Weights of a small transformer language model.
Size: width 96, 3 heads of 32.
Each number is 128 + 32 x the weight over its row's rms, rounded and kept within 0 to 255. Layers, rows and columns count from 0. Numbers have three digits each. The size before them is the row's rms in percent of the matrix's.

# layer 16 MLP down (transposed), 256x96, rms 0.25, rows 219-255, columns 0-95
101:179106184112127119133162082167145100121176159079128156106153137163110141206082151138153153130148137143082096145137127131170155160170196137119153112147097129132155148097157167164123169105126107153138198136072106154094097140133166120105131144162165137146155121168156176083131214147076050127
089:170128112141118090124116108132146179132117025112147031122140152102101097090195141157146141126132099147112053164068131158091099068139155123122128184117130126129094076177108185161137164129129131146084129155135147072108138124103123137136134103158174123183134185148123118092096164138100166124
092:161149112147141086123161168108142128186142111091122118121083078118154135143065198166124130163096127149083141103117081144158125082129156092162122117161132101198154108083156117177125044174099098079136132154117167080166130058103112144169074134141098161166149122150157079145159133088158135141
093:156138122165146123087097133156105096161124144158103082115148110147072138064119207127084181056099160105139137153142155183124141141135125150134173208128176136177139164148117158158149187120104089118098126108080104100178143128108179108123125190206145152155164128108122101134075117109146156109
100:128098147125156174124172172134152103117115058139128162132073193146119158106116139134174133103100125126110175134121151159046109115175080168246083151133134145058145132084139098125068119111056100127160166136077127138108125160163116154106105158147136175130136132119104120089117103106117110118
095:148120165146109135092105139081096138149150141110103153103089178141100158130155103124157154172164109086125134162158172130111141121103147130080143126097064152115157122089160181125122151056144177121101146148129083154045125115124096104103106105103166102095091081051148162129030153120175098086
099:129139069115103113090114150144187119100121172128141164139123127090127124133114092128099121084120072158089146196129093146211046143132123098077162161130104133130141116102142060087138111084157147117110122094194153101068141089156090151123208146191179110093114115154124106149147130123098111145
098:138135167137095123135124130114124176132141138150131140124039110082155131107202044076134157127117162098207105137140184129128164165095151153122114203087173145072119166120128172139133133128146111123175102166155171124111157084071093104130134138120133109181145131162133129121153142101096060178
104:119140115155137146127098142136130149167154167087123134093095177070114150141056179121118136112073105107179085129128100190150104135101136107155165122079110159143160168075063107125131159104101063172054178133157131153095143138212098138107088140084131104102134134136114162145092167138125125070
092:112129117091180185126092097186114124156096144134154156066155148102104107162108107144116141146155122111045110105125047094107127119146130075092162255116129158143132145130143168134174156133138149099157140185134135158147113115202184125168145118170163128107158099139115122141137161152148149133
097:110141122108149083187096154162101174119101115116118121128192111163175144130192148112183177147164128140061120125141123121065143085114114092171103142139091111136143115170146145113140091175108132132135174111083097127114213139090105131086157124129143109104126197079178164200149109122185163126
105:152118163142126173085168106128152106147142177142154160092110128128093181155158135183127192166179132119090100108158128085117116132159177141107150127152093142118083093134074096068146101086115183127121111143164177153196195081108111119133153148126111146144089141090141165180188126180120182151
101:128143202110076111098176136095145137146113118049174148123141116107102134202169155098115081165091186146177188114080150092158114087130119129196125067106099096082147153133130095131181140105116134111145166131132157125173159154099125161115111134097112175143137106195089116145069128154106132119
108:047072105173137152116120139129138118153142126116177075148025153084120135120081141127129145149104149151190140114143097126120140166117060128159071176109156122098114095118147071143134143177144102095163162174149126158089154048164142102090138158138118120125142106151148132170086137148095182163
117:123143138051108159150165146101180166112173069110169163086074159106135116187063089105133119128120158113137146139121116125110152126121143123207175179136146124098156088098144132155100127144151075091184118065123159107054169150149080162122113128141149109201115122142098081118131139099167131144
113:182114170140156109125105177098123091165118109191083177180050132179143112149109149131124163102107119125177070070214089140142070152102158182114162120127103149142103122137065149136095106093136185097138093167130154107125150145122090095159184111118112145130092127101121122116172165120109104111
100:128193125164108149151130141091130142190138092138138062154118208125077107094136102088126194104158130177152102131118129112076148082111131143076161133235129130136110156176104128117139153125106166127081068120122118107086056113158101126110160152165126131176120123110118128180136085153139089131
100:120121176140114168128158139103076112176084122106056126080156110120104128114115122137098097081115149116094166129150078138143080129171112113124085141099080092076105138136142151062186122153086176111142178134116104171105146151175142130107121087087146049154100179143122105122160159151056077167
105:079114125171114117110190143137121077143128131132173163109101109096106097184092122160140155164121095140162123123154105167106153143114111125143079211148129082173065113125116121153099112150106194093134122223153064157054132100127099123098136143195143154151139163152132078145117155097140171125
091:164200089113112158081122171090138164091122088153130110158157110080098118140099096077080087189132177087125136147154115141128103088164169155091097190139110181193141065155155153080118169104125091116179124178148153082109167103144142078101159132125105116123143134133117130131148104144065110152
102:141168170103084131063123052136135143134111097102088116136196107146127091146122138127171141107134158088214116158089126131154142065144131154094116108083114145088114159135116186084127133153116108125067131170134128143149131052139074152143076165127119115086144199093166181122107117134170104101
097:064141127161094170114136145112137121123143108158162094115144136129071140118135085083136091111108160128026146160110090157128115122087130082125121066120142108114079172080171125196125150118176094150101147103123022123118083124177140143122098149095084162159124156174138113089152154150099161151
095:146115203117126109126146113153153119076074070095082112098159155107153141126121209156147129154055121092206102115145157114161149137117121131215127182149142112151119137134119183136109176137146121181114156108106071100133176196128107095173137138131124159159078159104102143110167133095101110132
110:179137163183128119115087180129141094135132115147097090094104160145130119172093105139131164061128111139113133114111107194127165123153185218091116075119169092147132088135102122117142175105142194106088150087099112161080100150132154117144112151115098178165062153127120120085070148148098146067
093:125136113152144124117160093163099122156105111096099138127086090138159127164080138098161188116137107128111128083144115110117181175064150124119104067154118130186156178130166150119085054147083172189134189159095152070076135171145110086107185120103132151132143132128113128135114059118173084171
112:136136149107163163119111124153064101141127083138166178124068159082172094121170118105144135101119135145165132151114103119078170134126123091134080118105089122180126128119198142118112170101112131171091046085106091116164090079109100115150092159186194166118129087158104081165069107157138119160
099:076146146114102148164170092186176150097131109103132109139160149162121092110113074097066089074137133131116177130136160114159158145148149121106159168139158114073108130101114169093129169090158118148146120107123122087108132154213155067178134098156129092187160208081102136178086165107113122132
097:135085089137116076136087134113180157137179106102121138138177080117139032086146115146152156095139118161127153057110154120155075186096089154143086072162137124073088166153072156089140130140121197125193151115122113115101166180140153140147130087152106116102123149115087128075125127128144114113
116:158151115173171132146105142095127160082093096087065135094138099105166147115091106134051174095133145145066142138120127124121075148201114144111125132190157163127152108116115155160164081110168121098133093152114151152167147155112161132106139147115118077071157161204168171063182146152102134103
115:121148173137122165121183090206150125127105180185150145107110139125152065161160128144124100125152090161030133118106111155122169166072105136118057132081118110122130086130133124150167134136163161134147126145098047110149084085072186107160136106117119083106109061144134097154132158136105111119
100:160139187127115091150158080165168138112163143107185133161145110121120148132081147093137138144094097101021129121137077090105123055088083073105101128133117189154099208139142150097146123090143131116088132125089113163096135118127183160127127131107132140142124067107170064140122134102140175167
100:130156153158165120112183129127075100098162133131167115126179138178149168165114089132205165126117118196144148153101106103175087123127130086189096142098059142114140128125140110141127183095151140166050128103148129145132186109076072114124107113135185134116141156106138146119162122157059147063
099:122086168122100123138129158117132184120130156102160128088096136109090107046065105126081186140170136100150143171118119132183087126135152074086090066160138109106121111121121120153167090100118094105086131203109150073114157068096135156132134094120145080164120151112133082170166124067084096129
106:160099141099142087175088115103127088102088117114114156135120169172191046185122111155074109103095143098125118141097150101087142118121110119091169067154097157138116098124086052087093095141109121127160090216139144082167075151151161161149131115107140105157136146143118138136080118112171178098
098:122131147160052126144144175133105158093094139162146102118086102089162210157144107118109135125097132150141157123124124184149177108126164146155119191168083165108115186202129181151089197118090092118092148113102139126108127160069099148184134157065124140116168129151138128158080082144122114153
106:093174129138115132118073172120124080109127137142110155113156115134107146102119104149178067074159150070125103188198116157118116091065140165107132084150100103134176060144126095110121092168104115145097075078088131150152173164155165133084085160137103129189140129087126107141075145129168169161
113:174157128107085143128106135110088124118113163131086081143112134126157202042130144076160158130120138120165162136115194132110101173101107171167094114172165088061076105132128127107173183138174140161107128140091165141175151107101121153107171103166161181166143098140183144105187135106133117096
# layer 16 MLP gate, 256x96, rms 0.205, rows 220-255, columns 0-95
096:075141135115196109125130099169176125108127087112142157122086146066132121152123120076127137071077142101103183135184098123159062097103108187081095114147102125100162183112182089066115117160109145111139154182149094076137085159129073134152171133077094108095137124141143160116093093128116143153
091:106150141173146078125056126153166110174157145098095088125140147081160102105186125140062151132113134122152154146155127148154091123061085137164161110136108066123163133159175080171091102188184058159134146188127156137170138162091162150104140101114114098143130123124101159118134170163187144131
093:125189099132104158114051093187084073111147124160185137120085126095097135134162146211156132164133132118099155100083145183145153138151124096152112128127181141131073135169067160093131151129090120104167144126152120148107107137102101082093053092109054144160128117142177084149161131131108113139
106:173138127078153138096120094122095122111092079118100131107118060099101144112124151091133107149180138144161176134121145089099114093139077138064136144122153045150094190117138109123132152093153178135099148098097106120111072042079163146167128113119103171072200123076154133159137122128174147119
098:075089095159151087117067149126087206142151140087120122191153149100090115134065090207155133077140136099168150149133155148084135143141101119119121150157145153116162144111162122052128150171153155172113131107093138144125083167091091179129123101172108085120134128183137141122144147107081061103
104:108078097111116141127145156133086077120152115084125182128097099123140145140106122120152132151159142082068122144098154133098140056149113178108135099166170120125160157104110140177151192125091071160161058116128111118039117149139110134069180103162151176136116141164161188167086124166146172155
105:163119142128103185166196143097150132129120155137111175157139092124103137139154122146111146172158149037110129179152151157106134118216175144110118103159080128159121127067064154129114098094082076151116097082167117115093139139079154147189105089118096082144114147131148139158122155085067144154
102:128148147168158106181172171095112120163146181145131095106143065108133164080144125142202153106137161132110149120090114067153139151127124075093115196100111080074150166161178169163101176135159095186143147162139059100164169171098175131109166135150136100160150119122136105114111148104128127174
094:119163127122153126054154124192109111119123134116086118116097094171101074131167151070137156162082117090162102083105153100109131118149111102116136055145143131114136110131094131120102177168223127118104077076153119120190129142216112124110145127154154138118134105157052078103107135172122096138
097:081108122094107084111151108130129142181049119195106081113114106090087144161128140120086157119082139096204134141138114197181132121145128120078120143134133097139163109062103081122160148119119114124178147131176125158103156082164105152075118098076103173156164134077097155140129127150199119157
096:078118055204129112059082154122156120164173174174134131164132121101120131131093145178134113113184162133093140182136063203125136127105143117143156088126111090143092154119104126156137147090127096130095082094108121115095110111063146181129137093121157125107177172107183169146092141100164116160
101:123154164038069111106104132122163159151165155065119110140133079124080105185172130118086137149153143149136087070103134146098179127188161096087145177139094146117140093130141113127112097095138078148103103185104137177119125149121125218093119087070158105140158148143144115091151109113153165153
102:119148133099076118127113125100101102155086141083175091149178082058129139172177147092055144113106131134132164171146106141102145122174102184142101162107152053102121100144173150134165136097043119101131076088089151135112127165126166101121098141147114131094136113101167119119112203195121147130
104:112143102087110146159167128113116139109118103115190142110139140188094140144125083124155175086157119103143193144121107093130103085077109050098095165112067121090189054154114161161077107170139083112101096152110092117058075132117113159161111103116172156114152135152154135103095168084142151135
116:125160024141116102074121122071146183094151201124184063098122136145176170121173133097112132165178170130144094147128129150135158136126125092139120148095125121178134112118113157143103173108113098103078138142184111119082117126086178155139083127119171136100141169133189147123125136089121132205
101:123081130106186115113148105183088078101128097119131098110115058144125143128125168162121076119102181076154113131149192111164175141136092119084109145148148110076130091158140112161108145117177094168080176113151110074138185162150124091091116096127111116124081117097146121151194213117126145085
094:142101189103067121168117101128130109114151125108188138123141146138140150129183153163117096112168146134154117110201116102138061071162174115132178072129134096126109096126109165165145184122116165111179108138073069118147169139104096146119099137109087175131170121127140151182078087133131219145
101:117166139120108131115070058106137135115124141092113156190126147125110163142119176211123073197071152142171208118153059101147164107178142099072174099164132130142088101101138171143119155122140124150146136116123104112099149148124159040132154133110094105156108170139166145134150104145091112144
097:102137186078112180133133103159173122096132174141107172129107103097109156050050150117173135110116113147139126117158123111154154093125146108100178083106199105100158106145162139032117128078093191122087094149081139073131108111137101117183110171086094116105145153143115112128146103096136127149
099:063152108178158078091098137147075114173087163094113101058091095106113173128123135090167067082133139094139168130142118108067110061135116164149112132177109119139137168119119130137067181168157117213144091112148172151119130139089087130157165162146107158117129090147129130133098123083156128159
092:147144133157129125025115078106144118169112146090087167181118108107132150090128203148146191147139120152114128132136118130135136144142066097142175107123111095167176111139178177122151119097141101056121162151101159118125152144125183176178134125161116201131113111151119190134130120198164089138
102:135156116144127158094077137123105120169115170137068189120118124101173152164147115116135145165160127128113059200122133064171127100141161133154116119181119136154128099153115187150089141132134103127069139096109136132098106124124163153113138139112130167129117009179067131123102156094067185103
105:122060103160089078140104180115089133120157096134131130103199142143182155095148145134134192168156128112133091119070072071070133131108119096141165133173134119179201148080110096147167173133136058122176106163135149132069139105109121122091119110111169141080114164129171136153135090115122117151
098:047098183116137146114131150063132150120109134149141154121136119191184124069113135093094089127127089141131128115140112121112132144175125121119120093112146124162095120111164101191102094105111108143145149131105101123091093103139097099084112111043155055057172121077129132064082162080191143131
103:089141133137096109150103147108117092048146185092067097163127190126181200160119196135179131135077115092161120080122114147126130153129153154109090135142108104156156162118163185082143122086101129114145081162129099133108123188112121116193139166121130043161139077117140131102139105109130114101
106:135134097099139133130167109167147165100105139148159148107079127088123157124154118148075096174163200113148176177126131098201123113128170110138125089135169084085057115108177121177115189124193144069184147136162107106065105110098166165070126122124132107155132148131157153100085174137148124124
100:122154109151144084110110113148114114186061153186131152146105154136151113124085084104195091089133103076109105183065093108122152137171190128146170115131128117146109096151163147131075143125146159109119030083113154172133100142067126176163139172159096152165148131124179170153112110119130157152
106:147180144154089131143192167195189181084121134131109142131157133212137155151094112211118140123093092128159198157169113121111100106135135198119149119129199095153125065151113136101135158148118121148118125093119139128072100114111119116159087139172112089108170151060134126147126121150105143166
099:123152118112088116177148159195172127087134127072172180132109132139110101042160176151130150176083132100167144147119091148085081152141156129141130073156151153070090070141129163129149148181104105153107100165114136120111106170172171110142169143153145052131136091067138120149128149135094108169
105:118115158125126086133108093105131151097176106076154098125168072149131149109139123107119147124159174110121102120135214172091133159130120163103128185158105100082192122079188113134123188120125113102155092189138078120121085161084175070147180065080135125119150085119112086146136149157124082151
106:197091117195076150114122127102099112147146145100131096160112109125148170126188128143072124141142159092155124134204080175132139116097112132140185148097178134136159136089064176113063148063156132117121097099111082115143101171190116089139115121126141075121145167151103148132107158090120177180
105:096132134150071110092124137115164110182188189132129140154077085153087060093111124069116094133156099128158133153163110152095160135153130123118082127152106173146123138128160153108160121121133123143125171139105165166127169047163117112136096108117120133136184142044149115109135126157177235095
101:081096145101141159161145173142103117136138093168164112150101114142121151096126134112122186097097106163127144155079082217134135133136118113161112084134163094142115113093146103108129108134130085145100134195077084109165115129159119067167044132171113112159158133075093109093028167164141130146
091:097076098106124159202100151168075137137152125089155166118105147126120155103081096148169160140133130128095096177120155152127106126133162094171104101169098098135167145141124143172078095169122104186076078128155132106126188086139162137060098159059105111120088132117142197141174105155075152122
098:121084130146120161179087129175103132105126084093145124164148097130051180128089099187110170127102147166154103143156105165109129113184122116109136177159177118144089148207140153173149162125143111156118146123106109144159146122085214127178114154106079108143101160104103149086098130163097068179
108:065128106149136114140132157153173095074098077158122179172155126169091103121086113159061147098143113173191179107172198109151113091092160148104115065123169165080149127116143146104151121182096106139080136091147123099113077133063144166133108159180145130124117149131145175114109133146100155164
# layer 16 MLP up, 256x96, rms 0.214, rows 220-255, columns 0-95
088:091167102116102116127186135088105153138176182084087144114098119149131089100046125068126123106112100141128171129111161149138149151109087120195154150138095111152125182137133127141111140077149082186143157134120130132141078114127134114092179111148127061134128049197170161127119162095203118100
097:122128135105150088115153141209124172139113152095035137140110164198090182097152105145123075169170131087152129129121120110083146165096161119163132085095127151070141136086120119143123074143085165110105133110173062102151138163126092118092110100157165133165103151119165104108181129167138065156
090:187086122202108098180113095124135124120117107121175164126169123080149177118137126139165124154154102182155139086139156144163106140128185167135173132071118124149144100065121139095166118074179138124140063102099130183120149081094125186145105148149135134166106139090139168143178111121069125056
104:126192131095150106136088105123125190024119144134148145130121098101154143143132079130100127146108148185179086211164116120174143110093086080139094127124114197112154092108156176138152180129147158147127091126143107136186144134132169157106127076205133114102144082152114127119128093095172133142
095:107072128071120068157094115149110148129125157090155150160185112116133079132114120090143145111060088149147094178109136121087103100124134217105109159081148128139175099131166107175165164175094197137115117143076144129063117113096126129150106130148100082184164098184078122117103132157146142133
104:118140110153144082149190074192070104141137100132142086116120121132153111143154102133140095190128135044179168067118122129167143100139107159091106094074191084147084176099136132098131085186148139110125160124099153109108129147163109122137146041127153102132155095132147137090157118074119147181
100:113093149121169138130134153167067139186111195073211093171159156152098158117101156131142070156153132127098135111073134078138058103144200149095105111131115105151139117153166122122109134081123099146129136118177141193132111133177126116164184165129163149126124136093156147103140131076149126054
103:090188168148190171084121118089122118044145150079124097150125136164194144139143131104078081115141151156091131089163134157158078034073127150135149133134143161092135128118106101130149139087100136069150117106090156097112127083137113102105128154143133177079113150070126087113121091188128129111
089:100132111115108112092162139165087137102121114140142079069098155112144181115070110111126172111114081143143142155095146069103108204132175135102113212187106127156151169126143128109170132097063136096151136170163129151085177152151091146106149114107063098098154128095133157155104084114184074132
104:098151117096143157109130111151147178112129156191161092082148186080122194153170073104098084142084130122160103154168109100131134200115118118156173094111178157131099075152104088095145122155111126144135128115116108145130065163144132182183103090111118144087168165112117121077105099198165089111
105:174143137140100068138156118164160113137140149101201106113105088130122127144065151133127118095065100189111144151124067095069118154128134081148168165111117214139134074142148135180128105099164162146129127134167126098134139115073061118159131103160105041106125131133110131079108141176127154083
099:116128106141165123165118102144078086105200154119080099104122142139104189138133171141119185101127095122127097092142087163122087102130161159094123111096066120145127129089164089127144116103094081124122156115103183179136233194104118102160119110118113104156165113160165122115102103204108127072
107:068080127130134131143127139223108109118084108148145127075139097113108083084095147148153114132143107101139137069097161112115140175095102157113101097106093133105185132074115109109165131163152122103121138152095097128205111132166141210162166148115148100105084117095064124201124094089085118096
118:182126146102134154097173148105121159128127175145145108142081165093189195161148122118174122075128110132115166150112157075128113098112159137125133121088135071060143111141151116120168152160120062166160116159142091025158136155121095137167087125156191077148128117094147125098113151112092077164
115:146096138095086110124149091151108112147113165113094065171098092163149138132183118110087095129154178082075119127092117113138164138126127236094134118159139144165095108128116157111106098136111177138195120096140088063128102139111088102128120067130116075143060115105108091087117086181126170125
096:138141165123128103113102140117149055145183132145125102169166179148094156111132105082120080192068048174111053106128138146135155113047102132130141130115095099154186128094108121120118138152123134149147129154120124205162090123139168180147132075152137151160141089109090155139074144134126120188
098:096153070165127161158190127114139151125112166187071130127135093133153102141126186113140118143099121203078083107179126132150167150108123122150160069105125128114159068120061098079128098161169108127165114210148132106088137150123077090181156130157081141153116156091129127083114171132164125124
108:202093139127127127140141147081059087181077112182096136147073075155163162126087168181140212144093164134118182182121073132147116124185108113083117105086120135108131101137098102155106116109154127133115137143121152156082154170108085109159087129088099135130127104163106105113177101098090164130
093:131159130101149191133119137122148131131166139086132140169163086142107138084121091138134099111172107142139115117147096129068178177135198109126176188171132161080104180105192104088122104117056156146106085090114117142173126166171134096152116123127134137142147104086128140216113142062097066143
108:130127087103099108079116085111126141103179149067133197091116126115155152116158137136097141047156104058128125115086167135119170136108130161106183154134180105172108167133110097098172158137138062188103131160068151113116140048164118105147129148110177076144110151118151103130117132122101075093
100:094152095129069140134135164148144155081097140091130203143133091149170120198180177114102131168159184143116125173127128150158108115077125140128156095165171091143157145202137146123224096127092152137115142182053148101110133167085123139108129158159147101115147154183133157129136109120141137174
093:155177193120165151097107073144131087139113128102180100150173093142132116167096176150158150143094107093128169148167087092136174114127127092091160071142109107143146154167117158137122106114126151113148136133134020124175115105078157084150081135137153121149075202138093097153113203113145139136
111:180199122100058099109133126152097131135088149130145145153115131059114124128092117221136098157122142130120140157179214163106131093146135155084100134128107137130144162157134136098144100187118165131095162126128058088150144156174124147173138184078131102186101096158114150103122166166125081138
092:102112150158115161103117105153079150145118114143111115212108091069093131079158169153191101135168126078069155115095100123143167119151145093156103140124138169165121076138133060176148140135184109176146145117135151167052172172126137119085084135086091138100163125123137166147125176126137072113
114:095147125142120084132138123124105103124122130118132176097051106134228136101134107115125163071165165116117144099201177147152147128108198116122093132131059134138142123126124124080160165040136095135067193136101163138082133122087090131115143137112137117161119129121167098135166124121212109136
105:128103126054100120095119129158054154118122091134122063134157171127163103164137108116099144176220144181143136124109131093097126083160084187068094136111169122142107147103139162120165140153083091165107139125138104193097135134117125180137125159077121162184081082162115115129184145149111148134
095:103126114114070108179157161069129081157070133107163103119129161151072164109101158096145110164097155182090132153082133161164178124147162123120140090137132124159103157118156216089168121121121116157164121091142102186097106146129157084088126110176051126109097150118105064088157144085111123142
111:151111087116110193103092074121116177173145122135102111128145102078128083126101137088144125112106176104150123070137101155124148103196164114064161128165065166164176146118145140071135078149173100065111142134114098175108099079121103149133113059146110152134100118090106052081131116127131108143
112:142047129094104152083127138089105092126112118082071097105102171110137080128141114096116130162115115140156162128154161105166149103088124109131129116172132129164137136096181102120108139064115163107130167193058088152174104139130170123109090091051201164191119092160127150123184148102131104130
099:132118204173136180146101175097146112167160135090127160132137120112125078162149111148140121133119103152156134130120135127185110160144161108159088147147210109057178146176194133153114119111109112122161099161132100134163027152185066108146130113146091078134082126157153083154127094101119102125
100:164105125079130074118156138094031115115158156129194137136129087109155161068136078120078207092135156100111088082125101156158114125093116130114160053146125085127187130134152042122136094107173126131127116137060093115140105114093107142103146088138116075139084136142100112142126141126121118142
102:163140101128130128152154158178173149082153136154175063159124137124124150148096134110141104132128124158129158072162125155116110159075172140108155107134110134085095000132076183144074144118090155098112121090175139108087159107122111091134107125136068139085047130100107120141150156144145076130
098:115113114097150177187131135146075136139187125125132103106153135162094117067057175121165164029101144149093162161104090131102109136142121134145133162160129117160151140138165106084155175202180086123128129080108145146118147128142139132117184183143114200145149132108151107121051151159131131154
089:157151098162148094140144162106117125149110168143094156128144125135134108113108090131168111129102155103187108158204134051107149099113110109084116144117139098113088101038114079118161151146106113131158138076169165142152125158155045089140154096112162095155123129053094098178155092067147084104
105:096112150165061184144121192123099139159158165165106148137168138123113094156122179108172084115139127090082107110060176094122150142145099157159112139083148079128104101123145203179135152112096132124160120155139155107118197180144112159058142133145126121138153088135173139194082116107181152127
115:141088121159088172016118185115077136168069145173124098184165190096171130109161101165117109127116180117097143111107144115108168152125150120141114153132098147175135060120151112109110158143159198141146136106149140135077136164134098122090170091090063134118137092112122131101096132113126117075